Part of a small language model's weights: MLP 704 SwiGLU, 3177 steps.
Each number is 50 + 15 x the weight over its row's rms, rounded and kept within 0 to 99. Layers, rows and columns count from 0. The size before them is the row's rms in percent of the matrix's.

# layer 5 MLP up, 704x256, rms 0.187, rows 94-97, columns 128-255
097:30 49 74 44 40 42 56 66 29 41 39 28 72 24 56 49 73 38 51 44 60 76 71 60 31 45 57 48 36 23 69 73 36 52 48 18 79 54 72 50 49 46 67 36 50 48 79 37 64 30 57 62 35 37 40 40 37 76 67 44 35 21 47 51 48 49 47 48 63 65 42 36 69 31 48 61 41 82 60 48 34 30 38 46 47 56 87 60 30 18 47 47 61 54 63 53 60 32 37 42 65 43 58 41 98 60 23 47 42 19 45 66 58 58 33 30 59 57 78 38 43 60 35 63 36 58 48 71
104:45 46 27 47 57 35 44 74 61 55 37 71 24 54 59 29 57 41 55 58 53 40 67 75 59 53 71 43 26 53 34 40 46 41 56 24 49 46 49 69 38 57 62 52 34 54 74 37 47 66 37 31 39 43 69 18 34 80 39 55 34 51 45 79 18 35 53 48 52 47 50 61 51 51 45 40 63 48 51 50 40 58 32 63 68 52 66 65 58 57 30 49 72 44 38 42 39 78 36 69 53 36 68 76 56 39 74 45 59 09 44 37 49 41 34 42 48 41 99 48 58 48 83 60 34 86 64 37
090:46 59 50 57 43 14 52 38 27 63 56 29 48 73 20 66 59 51 62 62 39 71 57 47 28 27 49 53 35 39 66 53 24 58 63 57 31 39 41 40 49 57 71 47 58 68 64 53 65 48 71 35 55 34 61 22 74 34 54 74 27 56 12 64 44 41 42 61 32 40 62 64 61 42 58 57 32 32 59 38 47 64 60 83 65 29 73 70 20 61 35 53 41 46 65 50 42 65 70 45 59 56 72 52 35 59 44 55 39 51 43 28 66 37 34 43 57 36 30 51 60 44 34 57 45 49 48 50
104:56 51 46 30 29 83 30 54 34 31 31 38 38 28 58 25 68 52 48 55 75 42 69 62 33 61 64 38 44 70 47 44 79 29 58 29 20 43 51 51 53 40 26 35 61 76 49 35 47 66 48 69 36 55 42 94 36 56 24 65 43 40 53 47 54 58 70 26 23 25 41 53 49 54 48 42 77 56 77 62 42 42 24 68 56 46 54 24 49 57 59 41 70 44 35 41 50 28 98 67 46 44 23 69 45 72 38 50 56 77 56 79 37 49 49 32 67 55 57 52 56 31 61 62 51 60 52 72
# layer 5 MLP down (transposed), 704x256, rms 0.172, rows 94-97, columns 128-255
103:54 43 68 38 69 46 56 27 32 53 63 42 38 37 41 45 64 47 49 61 54 45 48 42 25 56 69 66 32 37 68 34 60 43 78 39 70 48 80 71 55 62 60 35 43 42 60 59 80 39 55 66 66 40 55 34 51 70 55 62 44 33 39 51 65 19 33 46 72 87 47 43 45 43 61 52 46 55 55 50 36 33 28 60 36 72 65 37 55 76 74 24 37 58 70 45 43 39 43 85 58 52 52 57 67 52 42 53 32 39 64 47 42 53 34 46 42 57 66 66 11 64 43 61 44 59 31 49
098:51 30 43 56 45 38 65 50 48 26 56 59 20 68 87 38 58 29 34 38 74 40 49 88 40 37 68 21 44 59 65 63 38 33 64 30 63 60 35 38 30 62 87 44 47 41 63 34 39 59 69 47 59 46 82 66 54 64 47 68 50 27 35 47 32 52 60 50 49 58 47 76 28 47 56 55 68 23 50 51 22 77 34 57 53 47 63 46 54 55 71 43 36 56 64 62 31 55 73 61 46 22 24 49 23 58 71 25 37 33 33 63 50 21 53 47 50 49 66 69 62 61 62 62 62 73 39 67
096:61 46 66 24 53 43 63 43 56 58 63 40 58 61 63 64 40 36 54 35 53 74 47 58 55 51 28 45 52 59 78 40 32 65 72 79 38 72 51 52 77 72 49 36 48 62 55 28 72 52 34 66 65 68 22 44 34 79 39 43 57 53 32 74 74 80 71 46 52 45 61 48 47 52 66 42 76 47 42 73 38 74 83 68 60 67 60 73 76 50 60 59 50 53 58 33 42 37 35 30 65 63 46 50 61 44 39 81 34 35 57 38 44 27 43 54 30 21 42 36 61 55 58 69 49 50 56 51
095:46 45 37 57 47 48 55 39 62 56 38 43 55 66 54 42 63 56 55 54 60 13 42 41 56 51 53 39 27 60 58 66 35 68 39 43 63 52 42 66 66 63 59 62 53 58 16 60 53 63 14 61 44 19 45 57 62 40 39 57 50 54 59 74 53 51 58 37 69 44 63 43 57 27 76 57 51 56 35 36 55 52 33 54 35 55 68 55 58 33 49 35 39 52 61 27 49 43 58 74 38 89 58 45 50 33 50 73 37 49 37 49 48 61 74 47 62 53 77 32 33 50 35 26 57 64 35 84
# layer 5 MLP gate, 704x256, rms 0.187, rows 95-97, columns 128-255
105:39 64 50 35 58 61 52 43 59 46 31 52 60 60 56 58 62 64 60 69 62 33 56 66 46 38 49 46 65 51 42 56 84 22 65 46 22 61 48 11 38 78 71 56 49 72 45 58 37 46 44 47 58 31 51 30 41 72 50 64 62 34 57 58 55 64 22 76 52 54 60 50 71 57 47 37 64 52 55 57 49 45 29 70 22 57 75 52 39 65 40 63 41 34 48 41 50 68 39 64 61 52 49 68 34 15 39 74 52 51 49 33 56 50 46 33 43 16 79 38 48 25 67 84 87 50 68 34
093:58 21 25 39 38 96 44 82 64 42 62 52 64 48 53 49 86 68 50 29 57 35 58 60 82 64 71 32 30 70 78 47 57 48 37 39 41 36 73 61 31 56 57 56 58 65 54 47 39 58 59 67 33 49 39 72 48 66 67 21 58 55 74 26 66 30 43 53 49 28 68 69 59 47 49 48 38 54 80 43 48 58 33 45 44 32 44 31 75 48 68 62 59 54 83 70 53 51 59 26 50 63 44 32 45 45 51 65 70 35 52 55 27 44 70 47 38 83 66 58 32 37 51 41 60 65 46 45
100:52 52 45 53 37 38 43 72 57 44 27 82 80 45 58 56 43 38 47 56 33 53 50 41 48 46 42 39 42 46 39 36 41 69 56 27 51 44 53 46 62 40 57 57 79 53 26 56 64 48 54 29 30 32 25 42 51 66 16 37 50 50 58 34 66 57 53 46 38 54 39 58 67 43 26 32 52 30 36 69 36 53 59 42 46 72 41 36 71 31 33 50 52 36 33 25 48 42 44 52 34 57 71 46 15 46 48 51 62 49 53 34 41 44 38 42 49 90 54 33 53 59 67 65 26 42 44 57